Weights of a small GPT-style language model, trained from scratch on English Wikipedia.
Training: 139M tokens, 8503 steps.
Each number is 128 + 24 x the weight over its row's rms, rounded and kept within 0 to 255. Layers, rows and columns count from 0. Numbers have three digits each. The size before them is the row's rms in percent of the matrix's.

# layer 2 attention output (transposed), 128x160, rms 0.0483, rows 42-64, columns 0-79
119:129113122087130108132148120188126122135158120142129109100130135125101131132120115144159085088154145120154138155138129131152122140118151101149185138154084130106106155153135171109140133114118102130161101170145082136088116078091134125165135120
094:118109121135131143117138128113126136147135135145122132154118109113123149147148118132128144155132150128146125124111127121108139128131128126127128124114138116122127124113124146123000123151152143144118127130078132176094129119133130086133131128
090:140121129139102120159098155108117176113119124174146159091126137128142141115125157129139155120098101157086126119125109117141157102139090138113102126121144120152149120148129113152206099100094172116113148119135147110142139171148132117075146122
057:143137122138135112140105125160150108114118150089133111125147121161119124124124113127121110121130110115115115136125123064139112122138117111125148124147103121136106143136136116124187140135142109118137128137186131084140113093099121164127135126
083:137140130119116121112106131110119178081097110130123117132105123188176111151129095112132170113087130144138124121129138093170127158092123126149126148118150092158095139139093099105134098134132130147106143130154167135147142141143085127077116163
068:168118106112117128133148105140153094148115122088106129106125144153153112113168124072096129101126166108108088152116134131102118128123141088105104108127111122158136119102133123116128093179153096155155103112145130110148115122143100148108125152
096:099111133146136125118142145101081164127125156181143141133123105094111147150129117181154157172135116143144157119117143136118130132145093154128117123120132119109129132156114128127144145114152189143078150120077120141144132098150158108108142100
117:102053138112135114165129149165146097162173100114136114142141118067132137119157108131104095136161151138183119141145099132096136114149138087143129078119101147129151137090127128151118096145137139140137135096129122121148118100134179141136129146
098:131130190126128087154118133111128155069131118141122125126106121106144111101123155128117135109146093151100151104118133123152147139095070122124124169132125154121129136163118098139123158089086158121128150105170178098161140154153108166123127115
103:135168143168168155115168102111154129114063181095096143155127134133138124121103122130171132136115103125132114112137161125129112153136093158106123163112101089144134125112126110138147144116158114098087190120125094113166120131148108148123157120
102:138106079170100132139148137131145103161122134108143137138085129137096149122136128090130136153163117168127070121063155179080132133133117131104074122129151150154132086084133136139133117169134188128137123123124110109127128123128122140120111101
117:130136123103154135111190128110134117150115140105125129099102144113155142150096144120112117135089153146158117168101134120123146119141121165152101138103134100117107152144145116100133127137158087143074105078129115153172122127183109113118139119
106:152136103120099146143084131139101129109156092143136119139076106188116135134128136104096132113128122164077132136139119146135130153106168115126100155129177127121121097143133118130045159112070147116164102172139153146074157162100088123123121106
078:125128133121131115137144124135126109119126118110144128103138142122133114106107131125134112096135120129128124145140136157131126126117131133123142124131120152128129137132131138126255127122126116125128130113166122097162126128129137171135131134
086:117135100175123205115065131104110128144095138155118155138126120162124156138132156120109165146121130159085130123114142138073105094129146104075128111106161149134132081114157128108206133116152133118141112128107108128118152154100123108132120144
079:139132101130113111118145132128125127131116115143149138104122149138143125126109132101120145114121141129127127138125144176141122128114137151118117115132122137141125109147115148118255114134124108146147118121132120093156135148122132148114133143
106:100096144142137104167142138148145121112152140109157128137145103098119130112137118136151119126158101157144107144131127135124141122159087117105110131126133155145162154095142101147185143115125174105085166107162111101177130096169159152115130100
085:120129088112168123157138123185132096149149139116172104115188111158141119118122138143142104131112151110130106174123133133152142089165127144134165178143111114122141172113142165130133121114124140128106145111134118147133134084161092143092136107
101:153196112128129175121091123095107175122108153151104171110109116162162122122114158140123164114083095135097146115088114127147140119156104164107147169138144112119118123164168112095124128123098126114137121136124129137093145191119105093095145120
109:130095093168100141136114149100160135170112090127137140122159135096131144130138128129129150142125146139144107101100132161082138091147111146119117089115120144153144105082113147125162058169165179129134152111107109129126124137129166129123129155
095:119121135134090137092102136108099177127129148179120148136146131129143111122160124144108188152100134083138154102131144115133127123148093133093152113128102145123144111148126120134146092137152134163142128104072139110144116136128133093102130153
086:141143118134121120126142148135139119134118111118140139112122145126138122127105124101127119112111128143140106138131132181143134132123132149128122123120126132140137121118119126130255112128120103124137130120143121092161132141140122160118139134
089:149128128123144147145149137132145097125132115108110127146109110138132125143141109110109087135139179149163103127115101113134130161136144102161126138119117109140132150090089132134000103145125118113137115139137102174075101116123110117131145139
# layer 2 attention value, 128x160, rms 0.0826, rows 43-64, columns 0-79
098:146142144107117157134167097095150155135141095118093137155138150170162146095132132091131135109097129103123105159087119110141140075121115097117166139118158120144094121123139160117113132092131090075101149099151126172099118181136103137152103192
090:107146128111093131125093136139149147153153123120098159098106125097081106134138088100122089152081130105167126108156122149179104151128177109144121142133090156112161149132103138158133159113122137149151112091140097126107145107176110089163136138
055:084129147135161129135106142111097097132150112148129103126104135133164141141118161125144163083130157154107156056173153136149134157099134149114118102126105176120171137132116128194142132123090136143130123128133115118135155107104124109127109116
084:111118141170142151123142127177116138126074187139147172128116133054125119115115131137133059126126111111127115128110120156140122092120147120113076152124112137111133161100183121139126134127138099127139115099131127126099144102141125149145144083
063:104202131128119117143130134089119109164158143111137091132106105121114116091138116117121133116091152164108133109124131133136100138126094154158135115125130147129135113148114155165103200096143187134113189107142137104123186115089155149168147122
082:132117112093127168132107134155118122157109105126098144129117140172146120130110117142102089120107145125144085168078093118160081084136120105127128116130103123145109151134106104126152126108121138146134080133144137162105071145151113128105114148
108:149130142117108117124134120097123150161161105143091119124135138178105131145126178124116191136109085115093168103167104115137123157130121158108108129122093120123131090126090148126112115132088176093112151150166167122141143144127177071122122163
089:110155115151117130142163136156131099117120192115122093144106153097130158131116113142146069132105123107155135135135184128146107131115222127106112141126085118113127137096125145126128112119152104128144102125098091111110186116181119098125186089
100:146144132126162118130066125116112117106099119114147097128116149139149150073124103144105077120158175158119144124102137124114130098123113117116076149113137125153139137134128128170120147155158105134133133159126125140117107107128064192125137103
108:128183129102117138123092126082138114174170103117145086133165102123153115108130145121149121105095119104115175072132132135126095140125174139129161133129124132169117145169085114112138177136123160114134122107197168129124117148127125119175109138
109:109121131139125133115098110131139186134117123093149153150085116170098069103111100126119115132154117139119136166106125139150093103134125124123149124123134128132125106122119134156133147124143104115089141125114161122113134092147125219112116114
100:158107094131144103119138117131170138112129168151176133106151104027106099151125141107168101124125131086174159103150163130111129108127144107158175138132120117140126155113171114082126127158135096146131103105140131129134166118139156103151127124
060:134156099150131108135125161153105124084147129118133118136132074125093106147134114154125127146173139157115148113142132143124131160107147163168068102120088124143120130085090108130145106145121167116132122142114169087179121114127176119111132070
080:160185121106127106135163154158147089157163099085174100065095102136116114105141074149111116129187102084136137092106155111101137139144076118146112136122157129152149117138130112147130124197125168129145093121162116153145088125091129122142106153
062:154179123137080155125098130168103119161137156132173151107156125091099105156119099139103105136127095147131099126114125139099140154108100120125143119125096124125150107114090116105136169132139157134120144115126180122124123106104156139113107113
100:112141137132108128140109114103132149164139122164092099131127116135105130117123179107136126139097124119120156036166118125157099163121177148167081130141047126118135119142090128123127118128122174145145098130138160108133136125150138114130136103
090:143148141123121119114121136126130182139151121145076109130105106142087075105136164096139139149116137182143153050149137118117133136129136151147139135118097143121114076160193116154136127125152130135100152131123097133115120106148121136152154166
095:111086112125178145129127131152158102102112115089121131135083143083106117128133086123141098133153119090145127163149161129118132134132182089125126127127129144088145129138128162148138128131169068140130142124107064137119141100131064174161158122
099:116145144091082141132093134152118135184171097118088134126137119196112139128126148122109154129099083096106133110159123146135127143132166129121095116135136127132140108158123122160141157132095143105125144117204140147128132143115106088147097169
082:121164155099118134129149171145144100155087115154099165111100144150159182144140095132108113095092115124122056122114113120109143111131161104126124121125120128110132129119121159113117138085129145125124123129145070126121134158113131100118141137
069:112118142163105117122094113159124139122128183126162145129120109111082098119122120108109117155129112107122162096133113184092105148134143142146117098123112107133145125128090125105144154156115157148122133116144159105147145089086158142116128108
094:095082120108135119144108094092136166126131169102148112164171120069152132143119166120143134110124123119080175138152150140111143120137114131139151122127173114110104122123155113154109147105086114121128153112170166113154155114146119135146100117
# layer 2 attention query, 128x160, rms 0.0594, rows 64-127, columns 0-79
081:124191140161120091126087119125109131147138122104154137095132136134114126149126143103133122162142108141081156116177147120146111173129119101123113098114139142155153122173106126105230106110110132130136139125161126099140134104108150121162114123
053:113109132175134118158144087124118114115126141129118118145148151126121125115105121131156132081205109128169107133126119124132136127085081114133142156092129211149154163132099102071140134125137104129125173154125127136118089135165153170174174197
064:108158110135125129084076153134124119155159140095161143076137133122089114120135130151096146127132112150094137132173121124139101145077124103125125106142110111105141114162119120130167122117125122133124098092161133089162156101086139127107137080
051:150131138116104128163106119114136076161126118055123112115145140120134061125083147135133124123095133110094113131121108117152113184070173135129123131123105146113085152128069122132113127124087155132181134103135134115124190108118113153115185127
068:085122147138138111116158152145093158140156104121166134103108132146087122151090123108119147126123141156115109090181156175099161113148103154124134124123137102108170107111128146147211157143114119131124127124136128090176145127121143136091162149
051:158134124149070124151059157093094118119139125146132135109130142128121126147162148174115141106146090132114102135154127114112103141151099108152117080152088134151113090152141118120131132111170079093123126140113140136148135094104142107117137106
064:130130132139131115141091092150148096101162139111089121130146138107127166140120137164169101114115114127105161158145120064123120136114104116141148104143168131116115095157131109103104119099150140134129126137120099123088101071164112086117100151
056:116153154128155148107144132116140129128143179079104141149154126116170091167093126122134123156136108084149128101092154116132101134072170085094112116126130102088109169159106110107136080140136184131141099124122113118125108136091167153141127129
059:127120108113112148115158097133109124129083086168138129145146143099068162126108104176121135094087127096162125118131149162144142136102153158118135154107094169129099114134105136118093122128145116142136127185100146160103141170113126156105190120
056:142111112142119116151113136117105139103123133109126107115101131140105145135148147132109146143121137153094113060130131125102114109125095126106141122121168132159126016144126129194149118110154121122129158055097157104115082137133127088123158156
070:152160137171094127115086147134121098112140093166137166115151140127127164110077130140111144101146117146136122126129117109141109115119107106109153147118116194130107111189126123127155111110127169107119131125118115117086092146137141087089153099
071:141138123127141118127101133157115130136166150088145148091151146130122108106151133117115130118093102166127139123158147128153113155135114155133100092107078128113151121147116142126231117117142119147107132113182135085165119111093170140152149159
080:140157135124134137103124123129105141147147147108164154122124130136127134125112119107119136155103153113128127110157159194123154139132134172143115114129131126155160137130124146110223154160140128142119117110156126104179131120111159152132128132
072:088110132094128148132110119112160124116125106108103120157134144109153149140139130109157116114151127121130123114125100097151131127154136097160161151143102113112116118090150131132011114132141150113106137154122124159088138140128092097148094143
063:138123124114160098150105128132140135116135190089133110128117154088062127116185134100122109135129143130089147153189134124132143143132125123134101105095117123127158115125119116162152122127110118137142133116208128110157131097114140136171107140
050:110125126144096094157125141098158114121086136111118131140130131154158110148109114137123128120125114147165097116121143127142124096072173139140137128162068138167093142093122167090116089133149119159120157121162093149153092114135127135186198176
057:118110135126118151114071113122096137123103163168088096143148088124101128149154114144133113157148112104104099149115164108097116113149150098125149157103162118080130124135128097132088104124132162149101126163093098147101133107110107092120137101
062:115165122103132095134107125127123142142143122091148143104106144119111126104150148163085149141109144164129132134181103166147119154103093157146104129124121140132137138122132131137169155147127135156135155089162139079146106137142122168135159130
062:133183118115112114169153118093126115141134101119159130109138137124132129152066131124112133098090137095133125149105134148151124122087166150133122134108105170141122125122063142133126124152129091143121146050088114152143137160158119153079165119
054:117166119158130096107119152098103127119111124140126130117118140135071130102152116186089112058167128170112112129110116135159118111144096147129151110134108117155129099128177151136105145123152143132103112099109132117116132124076140144091101083
075:119128124152114149144159101123154144125084135146072128145155154129145130097105135130156104144146121114147126123070133094141108082110174124100168150133126165144093127130167141137060106114141132129133142132109115162104115172138118133133087109
059:110128124107164102094083134143131124126115132120131119114106134101088116112131155134112104177104121182109134151185112141115153162170153118155109103180137094132138148107120106180139152097108157119131140138128145133148136120155119126098125095
058:139094128128144145146074121136152116117119184091146145122122167114141087140075137158123106122137107123146118126156123111113112143069146126125104059120095102130107146121138114072137097125134035112110168068162117119139143127127155139138160178
101:150135109156093104137125125127109114147136134121138121113139140151105109123128138137122134159143099128108143106130135048150098144131146103104127096154144098128118103164112109149178119131114126153150130127132138112122140112108138138122118109
102:137136120116105129118136120118140094120140114129109112107146145129128115118123153140138120107113114132149129130120134031135106119126127112094129142117130143132110128147135095137114114119101134134148130129116125128105131133128127119113128120
053:108136150110107140168160124114161158125170128172135153143134140119149180142139089153140116117108142126145123128111118177132113119114135156141108169121112150137110142133111161188080143102136143141098117194101115143133135184134105133154119147
059:138120131110175120131182120120104156154163153125133144137114141141164130125124107145140134107111146110175117102153117173127116117140142148148102124132081124131135117093117150088118148148156121115153090144132135111151106138150128177186138122
088:146133146129130134132096117129161118121121153126103129135149141126153135134118137148156090136140126128100141122117119025151105129140131092129136139128138138147109132133143096125078114110136150113123123122140114144101119122159099103153091148
078:155147114162097138154136138116109144131135147135144126087111127135128119120127127154108174134096146126124156117143149143141117143118104151117131118127129130125159114182131163108232142154087121147139105098171144085180140114113136139143119171
069:130096123153133116096171132160146138133130103111145140134138132156133152144161123092129142111120128140174109127125128130147138092133167144119121131129160140183141167103124157155132116145121086146142136079157120140131112151148128151156110209
066:095108133125122079140102128174114114137162124144136124116128125121124143151138149095156116170119116161095135137162118095126136151149142093123113096097099118095147085164083132187155163108107135149099100128192101107128170105129146090104124081
055:137105120165165060170104143132123117124123098136134114113108155115155124090064127162118159102085126119165115132092133126126117092114154139125168095097105185183118079150157131099119106144131133127117139069125121137129084092127123127106127166
060:153166134135112065170098157180128115141154133118122101126151151144112108171150152161119128178135138144089149113172143096129099153113133087137117086110117106128117103142110120133163125123122141135104144113120132091161140099140150126169102153
083:124115116127158142115118095113157136110118142132106104164164135106146133142120128141135123135149115137132132101108119060122120129123139094125125147128139118129115144110126106140029092109149124112131151141109125173081121125148121090152092137
071:163145140128099155134160126134129150128103120106133160137138147151163144124051119109147146122114137072189114122118150136135126067123139155096123124149136160166132177119149151144142102156150081136147134146131119129143110141112124161144145162
056:143106121142130126184213157102130152161129106123147128132132120127142116093117130107131161107128149119126117110130147134137134087134137149100149158126104161172125147094186139167126116153129085120151114111104164126147116139131131174100118155
084:130105121123130129131112133125135120119130136136099108120165142122124125155134139127134101123154116127140121124113132022148114127123109101113119118131129124128109136132113095137083110100118138129147130129149124153106110134137104103134107127
077:127120126132139132137114107118138113131108151122089112127155147129132130118132121133141117139148098140138128123103104059139101122147135109076143107131133110145123160144150096109081096115119115140143147120114128150071149125143121097144087142
056:153110124129144153174084098140127093106153172113107106149120119137081102138064135147110113104101124131145118107159125101068120140165168117145112104141135058123143140105133107090114122155160139108141151103125113128136106098168152132119143133
077:148144126165086115128159095090152123118094118105137139090165178161133110135099145125133128116117117086129119157109147087163069108083135129123145111150092181141117178125128109119150067125130099140146136072137111130121127133125112142137131118
057:117146142183144119153176170124107141145108090162135117130130166146108125125110119155123152142169138109158124165145160142099131110157150112110150167122110136125112076150142142155130114115137156088153124074098095152168105175145132145133183143
048:116133117109156138160188125113117159112113092197146149136124139191103146096106127176135133152123131131139132129095147142146086125134088141121119117107144187117138110138153141115149156115143179132129168081113120126121129179127127127183157157
052:142162121116123107141111147115117133146203100142166156140137114120103123160092108121139134131132152155099105113136126118120140136146183109139104103118110139157144139105120143250130130129135123157087098080115087121141151118165132125103178135
069:132127122137113130145177123127138159129129146106162140118116155130163140139091108071112166103151147113143103141131133167152126115116106191119126146130126162151120136134132174119164113155134093130151130075153110106147130167127132190158116151
061:116085117103189128133162084141144142112091130135088109150124134112161188154116095110173112113144145120133130141090111128116142113135133124132138184128143126140120098104165136149056128120126146119150143154121089168104101161168121133117120111
066:120139124089115115140154149152119131151152089116148128108107118135101132137119133102116154134092140107119134110131134187126125129147127135141114141081103107090158092142098148142169160134099140110151121116116129111167127132147108164103143115
093:109109125123153149137130123124143136112113134140099122164140105136144150131136106151129117109132143125143126134075091120121149095116123111137160162129144130117091131080128136126018149106151134098112129141097137166081133156151111104123103136
082:111101133089138168139161095131164151114106132117107124175146120115161134135121145131149100095141138107137116128115117103133140106106153103129154132130140140114119158095159122091023102136139125111115150141128122166075118121134101081137105140
080:136142130140095089147092138116094111155152139173144130110139131134105126134146141145123140157148090153112138112152117093117100150152099106089138130127151154140138114181098105163196140103123141144138133139107138101138126098126149114078145140
048:183140133152152140149090114146127112134115104085124157117102145154151150115080145120148140108122136142102143143156135136158118093127187143146128116198103134124074090106150130144133111143123149121149122137183129127145066152126121111118125099
075:100129128124132151140155144138095112148140125138146158112117133146109119124112113138116134124122139130131147105152140210120152145120121167148117131131141109108166088148117142150219147151125118136106127136135120094158155107128126162122144109
077:079090153127156129142158151142138161138126127134120139185104085132145139141108130144163142144148161152118105119103142182104166115138123101144140171147125127123125119088103143163068173117137147112126144133090111130112142142124113119122095103
047:079123107100135139167092140107112113142144171172117123138158122087093122135119120150129098182185124120123125116115119129110148147164109103149146163164151122122142141143114106141136143132115163100097187193110156136093124138139132128082138098
064:146095104126144154133152088096147118122105145131097109147147113138158159128101114149134126111138125104170135120090099111161138129144136125140160158108101120142093135117145124127020108136133120128110129143129137182077104107133094114156158124
067:142121136116138130149132156103105122122110101187110133140135130117137213147117113134106128119159115120150090118085107131112108084144095143128150158139132156107126076148153127108109148113168212126106111119096123129084125158114113111097165106
068:142126151173107083137133153133087099147160101129130102077133150156084105126145150119131136147129095143108150174128125118157099122127116109117130095118129154093155133167109126122227152104107135133132111110108139091171131138110154121135165117
051:090157117125141112100127172094118143144162128105140132147111116123135174146123132125117112131103141141090097083151110123141161127153099139128095128170151077144136107112166124157124131108112163161143110079154159118139110130097141137069137143
046:102142128137128140107112145164124149128166210127155152145151121115148135122152110128124141142142128147141126150155097117148167151134186122124075134133118107110136134110102153082123125130084112143169150151110145101138140131087109141062172153
046:152096118100148119099156162103120136104143152084118110145125119117113100089170142144129119175178138134131148135131116135123125147218167147154127152136140162140122099109100103129120144132132150155130153207126115124118170129127104135151116105
073:087127140097146103093115145125119119115148181119116085121114104111136147167132133148126085147130141123120135122170117123128135171158146123125112120129122072044149120138082096092108113094126142125125110155160102125147135095119132111118064074
059:150122122140111167119121095112138109110114137167104134140136128130115187119121115171153123114105131116146105123090127124132132136099153121117150160116158163122093120124144145145092124121153140133108144169110131174078096138162144104154114092
050:160164136152107158139073118107131106093094093153096130134122140122143157160068131144141128116134108123129127145116096125138060156121140127135153124148163169113118075146136109099121120092138141154137140123078125126081136147095102110106146153
072:113121130132150105118083170143098136136156134116164126103115109102091114110095156135099119146120136158097111108169130139106137148122078112117118108109123101102136067153099105141184163137118166133139132105125145103135130111117133102078159079
072:138103108122127128132110092124141129134131126150076137141165130133124124152138137137137089131146121131127120110087112065102122103145166110115151119149140143115109129110143129126044114097128154132125152146110094156056109161106089095105083124
# layer 2 attention key, 128x160, rms 0.0573, rows 64-127, columns 0-79
095:104095158103110129130157141134144130102124069110099163136133098150158089175125122147104133075144147153110092115111104101146132145134098106114157114148113128087129099118135143163157152097137153111126137142137155153147121129092088155105115151
065:118093119133101116060063092077091115138132158143116097147128147127121188114153140120118136153105119120134135068132138125116129140152162135154130108142112129106105102142126133108090153127152153147117123125163149144128139088110157086113132148
079:108096154084114108139143170144146152123121097138131165156120142127177103190143122143140145104118095177110100134132111141144118132151108097103142142124141137101143092124141109166180170131134138122127129110137155136137111142116117158084112148
073:142142146132159118124102130046139129135112134142138155104082106136159121165164109131122108114118107149117124122131119145127166083153101120116138134110117126091112091133151091157121131122151170159107117117167103119143095128145111131166116127
070:148119142129109131126143131139114107120102099134133148137136128100120138182104119134106135072143143143113133174148105123098130145136112144114158106113177142128109138135124131173204139103165112148121165149103162126128132120064106170131140131
068:108112143109137082135109149168151148153156166123076159140135152133140153156121125140130131162148136138151129143128137124137110143131129103135153152073109123075076135127105108122137173107180163099119143112144122122132100189158090136147113116
068:089094117134148134168126139149119159159106105107112160166115102148126128150134111161114121106133163119115114148121110131138133134098129133110118121162071144080159082100121120078094132160112115116116127095116091124157093172092100105156106130
079:106140126119127154130135122102113122127120123139141162117133111137125111076111117106145142093134135119128139125115112147135134032194096120139139115192116086103106118143152118149094145158112133123143091134163114123138141210134110089140174134
069:193131090130112146100085091061147127150128162109121086110131149102143126090132150125155151134128084120133163160134119098119093108120133139145126117111143147162138090132125136135144108141136132159132134175125114125140155119118116107126141093
064:133184146160183141145169130131112164145095124141132123128130145148162087151116113157129147117109132174124139135128154137138139142146120150147162136081103177093130106118114128121135196105129129110117113134152113130132141143158166142128134163
077:137040105143157131120114128132113106144093111139108133140134105141136074195152141121108110147106166150166113129135110105171116166101124121108156120136109141129141097114131108106068146167141134141104145096096143116142090136168142119115097142
085:129105155124094116117138139158123129103135061118108145116140137142108076192125140122107156097173132161111113162102107122130120180121133114108134127131117150116138120091107113126194121088134153126137111120126165123146128097092112134121090117
076:114117162052095127098149137105121124086113067129110142113117131141125119138135162143106140099158131152072129176156108106143105133106097117111114110153154118127099091121128094172170118109107154110127118145126153127161118127093128149129136136
084:131111109158153129122145109136132121146147151126142121135105153149131150068138100087138109134108114110149139111079148172103147101144143131182112128141126125176153170125139140070069090146107125113137104110125101124086143146138149105144151144
073:096167140097084148123167105156155129142118106139115118138109123133150109109105123125121143128180096123109088132123140135149097182108126136093126090143122132127076102118124151157185130114145178110145148105190155165123159126112105125125074164
063:124118115164153095163095125190154130147111093130121131152121138073084099113096158146138081150141132145109127150094098133151161117116090152139146151117145110116141170120121114130109156116140138135121136097127157120091112126133151118137109142
066:117122109137102085153161143125099134130153139129125136188121143127146092135122130113112146150105098088156142122124143106145112088135115123143102140181094071143146127102169112141103156147147123141126126154107118120136083174128099119124135132
067:089127139107107164104132140104134104096113083129088131107128148189129100146129146121119147133131116143087123140139112123109123172146109094122182126150145126121154089156122114138178140109123123125086145115116158122140140111110145166132146129
071:115113110144192154099076119056150074106098154128117117138114137124132143124127153121118113121079164149126134102104122137080104108092149122129139188133105133133169095129142146156120163127095162125118170134160145130129130129156126089147140126
068:130085111150160087175123152162138128131106141137125137087118147087101093179126120165138144147129142089129098120173109104164134161124141157106143161123138165114110079138121121152095113102146111118147172130093102139096108158174089104133123130
076:137121112150184131100109103130108117161135168161164128125136125109089160114120112122123112160128160109152166125167149129115123113106141137176102159137128123134151120139109133125042138140092107144139142131140111125091091142139148106151096096
074:122145134115102148100137128121151152125128054135124148119115142163174125165130143148145138125137125122109117212138119127116114173108127134081139129079086137109124114111098127140169101101144176125121086141130157119168095137137126147152113130
070:097139124120127111184078123134141155112144052130123105155108135127128140192136142122137129103155130172099129177109119159146131157131135143108129117094128144134140137140071155112148115110181160120164085144115142140107085140150106136131097116
121:108112165091149127125123156144120111101132110072088149160141110091161111173136163147119144098142156148086126142113100089143154136136123104106135116121127125085141120107135095178111145097141138088127136122129131150136104132136088154121079144
116:109097149115171105137107140141134131097134128077084118153125111111156079153133149130113101111159151146094121114140090105138124145143113102135151117128129137097129121126127111140061139097153144075107153145152136148124126152124082148140077140
065:180111090167123142128154131157109145111119138126135088127143156109147103130147122116132118139098092084131123126156173109095112135152124133153131149155143131129146099163113150092100061120089111157135140123108096118146198140101129112127139161
073:092169108129114157118144116137134128128158134157145129111111133127099122095145115102122119123128124143120147116159132134055178118136120124145163120144124117086143085133101129139158169069105095140108167138178121117160193126111127110094150092
075:100132158128132117104153135114156132176127142128105135148086095148142091110134102130139125169136109138154149096115122126127192134137110145150148115167086122090126107101128159101056171120138200120099138126142131138135120187120125084141104140
078:126106162096123111123172146116144124095107102101107138123135147125120129157136143139106132101143138143073121132099083083166165187111132126104132127135123166086129120102101099141184145078146132157122124125138161133146142120134080161119118113
072:143136124138125142152097100155167087123123110114142104132151138115119142094118162119122124141141133133110091104087117135103136122181109129123126124138111129169156154154101125160111136133137112108135147132096110102108128098137144122126113118
070:116090142091103143137167121157159159145115087132097126157109124121099115168162138130109143121138144131137087166107131134144101187098130117107117123120115154075125146091117119123188138115139129108162109105148110122146131106126106166149113108
071:139138129156167121122062113047122120165147093142108100156144140132142163119114135181143134101138132126119116134129102135134098150105113128140146139107129114144151127133094118123099163136130109118115136072110164130093101136151139130126118142
070:085102146110164131133166163164113124132127091101104168143104094123122135174125116164149142073098138123126064102110117138138147100133148147118123116137097113069107084110132136141157159089136163124136121068151143127140110161164104152125100149
082:135157103122120144138093121120149142150145177124147112113089116125122151084118103110144131134128117114153173114124157166117128131128163156160092167128108139133133156118126160054113111147110115133126123116131102130087151142150175106102137117
078:134147109162151111106105133098145100125135124132106097098136089080127106121128154073122106160145113154135123155175119126081130082145063115112134104151130090106219118154113112117109126099113104142122145152097066096122120122122134137107120095
066:104106147109179168138119132108112141133126179147121127108133106108087144121161110141122118154144130137125130115153126133140155123123118142142158129121183172097161140135188112114140148100128101112108130146142104105092108157138157126117130140
065:154135131158153099110066148170138144169122153094149112125101103123138099101127124118112127180162128144148134118142114141137128188131150117130140128098129120110129135101123125092060185137166132118097121130089123123129145152130122123140111075
072:115122128125187111164048099139161143125121114128128102095126090139112126141129105141119154103177135127112122124128123123105143161136142154123153136126095105131156115114099146149087159163157120150177105125098115145109081172166147116171135112
071:115173140126140118137177103086156170132170103099110153159134112137143089085152152114151105114173161158153127136097122135110160129116082154132137125131048150138153101115149098141136136109141110136139130164114122125107121159145143134136096141
078:104086134121171141122084121099141096153130107151118111163132144108126158087109114130140111134141135182138131120160114106139145090079121114103125139105094134112126133139136114091089158156118128107136127110145137132117099134121123099172091102
074:128134093144140140102085110071142115162116155121104118103153102106127151149102133107125133148111142175102141139153115147110143113175129145165128148127164166146116124141151108206114173134145141150126134145115114126114113105145110099115168119
065:137098149165125153079101111092122154136145143118142134119125135118134129115143151105130142105107140127089155031187125132096117130151150117114103115090128103156166091177094138166130115135092157097147104084096139136136138140144155105105098154
071:102109135119134143144111152141149155142110121162140114126159148116127094159127128089124133136140119159100122121129115140087099205123134109096165132074148118131174106107132134091160149106170163102120124170061145127138100135140145107127118150
077:144169128135143151123095150101116091131100155150106134072152125127130148123131138104129101111119141136112160138163152152112112122143119102136136125151164159111143128174075107113153149105136143125111142154111126117138172109098133129188111129
080:142152132180137164142114124112125154122162165145151097138116151126139151043143106127151108117128115082140154138100164135099090133130143132144123143125134128165144162136104133107086080127127096133134120128141108129108156138117138092136170138
067:171126145125147157107188123104116106157134170111112157112118125130135137119135150081128141118119123136098150107127124125112087130143138104135071107158134116108121100136118119134165113092143126112141136191140145113171197154116142144145135117
110:166139093185149133119126102119124124144132161150147119132106140110106148091126096107136134158087106107155155123119144166086127120116145158151100138112125135156149147142126154083084094163108093127148126119116096111103132130176143092139160125
091:146151085152159123136113138125131143150133156138162099117114130121089149078128103116155102124130116104138152119101145173114123111139127153151102146120154132137147154165143157137077112161125075146131125153112096137086131134137164121144153111
084:126107161131145110130139158157136118128119133067092138153133107127141077173133139119088165096166160149125114109153121114182128148122134136119148124139162117076125094083130131142148128121146139096138132112146141125153135142090110155120128155
058:110140165174114139077155145129149152139123159101143141133133153142116142153183141128157111139137109158129102165144109150171163141114110120111123158150166150103119144123124138155141152133133156094161142128108152123103096175151169137153081134
066:152121151127135131117142127109134104121142102095114112158148128105123089134135119128112161100135131148117146155117069140152105144128103131145125103136145146154137127135117115147216092134134129140163152143137127138171172119112130154109115136
084:142149112152125155142150091106112102134121151167150092131125121115103150061142124099155120112102113094170158134149170168093117084146137158170125113162148116154114130163160163112119118150120101188121145141149123125123159126109140113112183121
064:114158129157098123091087136125104144136118154138106151163132126168121129088145130112124115124048124145123150109127112125152118159113132148121131148163081155162075159137170129098128174160132107126133069157135151128161115120122126132109176143
077:157140091123151151091104077144144141133140174119142097133148146102114135093164141097166123132114102118135155083123129110128119115130119122139112129106120116147136153117166138123065095116120101129169134094141110130084133146169155117108113132
069:124094098151135093133098114106107112129112139108107172126156146109118114172108137124125114148090139122146126110152136094158077123115139121107165137132125103164162081168075152110024145148114097125131128116080139143130136115150166103114164126
086:084103165092145131115148137130119129145091090079109167150129125143127111184117124141115154111115160152128108104135110106127155150108125114102128112138133144056119100140118118155126173133131162129112122105145160140143136107128102157123089107
063:116191137158128158169159127098122159122085117124114135134142135162158123149155092160157128110133130150102131114094100138132122112091101104130150108073098130156123131136120145106149168114139118076129140139125100150117166123095153115192113152
067:090113120136097130157126129210142140110100123133099127135134124141151110123109151103131126116136135141107122141103134144138121199192142119087147099122109100156140116137174113107157120130137140100106131191074123131120124094089131148152088145
073:098153141124099132153141113163127105157159138148105142126133096125102132160087132105123119145117134107121137101151138121098113149113070122127115139103105092152080117127105115149115148111112154104106115141084138140167183125186139125061097130
083:138129110113100121145195154183126114135106143153112152126132115155138103086119109150105159116115113116122113107141132122149110110113128129113109148172097115132083111077097135167163129157103113141167132139123106148140165174119107138185095106
065:092093108139166126102082116132116173129111155115129086188139164109107109114124141096137086107124137136157141170126129100141125116115170101119115132109122075129132137126106139058094069175110105137115110112121109110105093150155139128113136089
067:147089118184184149165140152145144133126147155136106164171103119139149123159112122108128119125079131139135134143150150095123118102105152135117159114132109099136145096123132116125071138137131113094156130110128119122120138167153134108160137147
079:139114161107108115100168146137107139131122076124116178145114149143155100175133150144141167134104130143121131169131105104147098175108146119067133105148118142126110117127103119141208180142150141136137159092128170123185115108145116158142113111
072:119133109165180130148111122166160128134130152137139108143126120109112132131130092109156127142099121108150140121111163134124129104108151126133110216114099144137147137116136159088058124144106118085151141085112108112109104117144130106115125104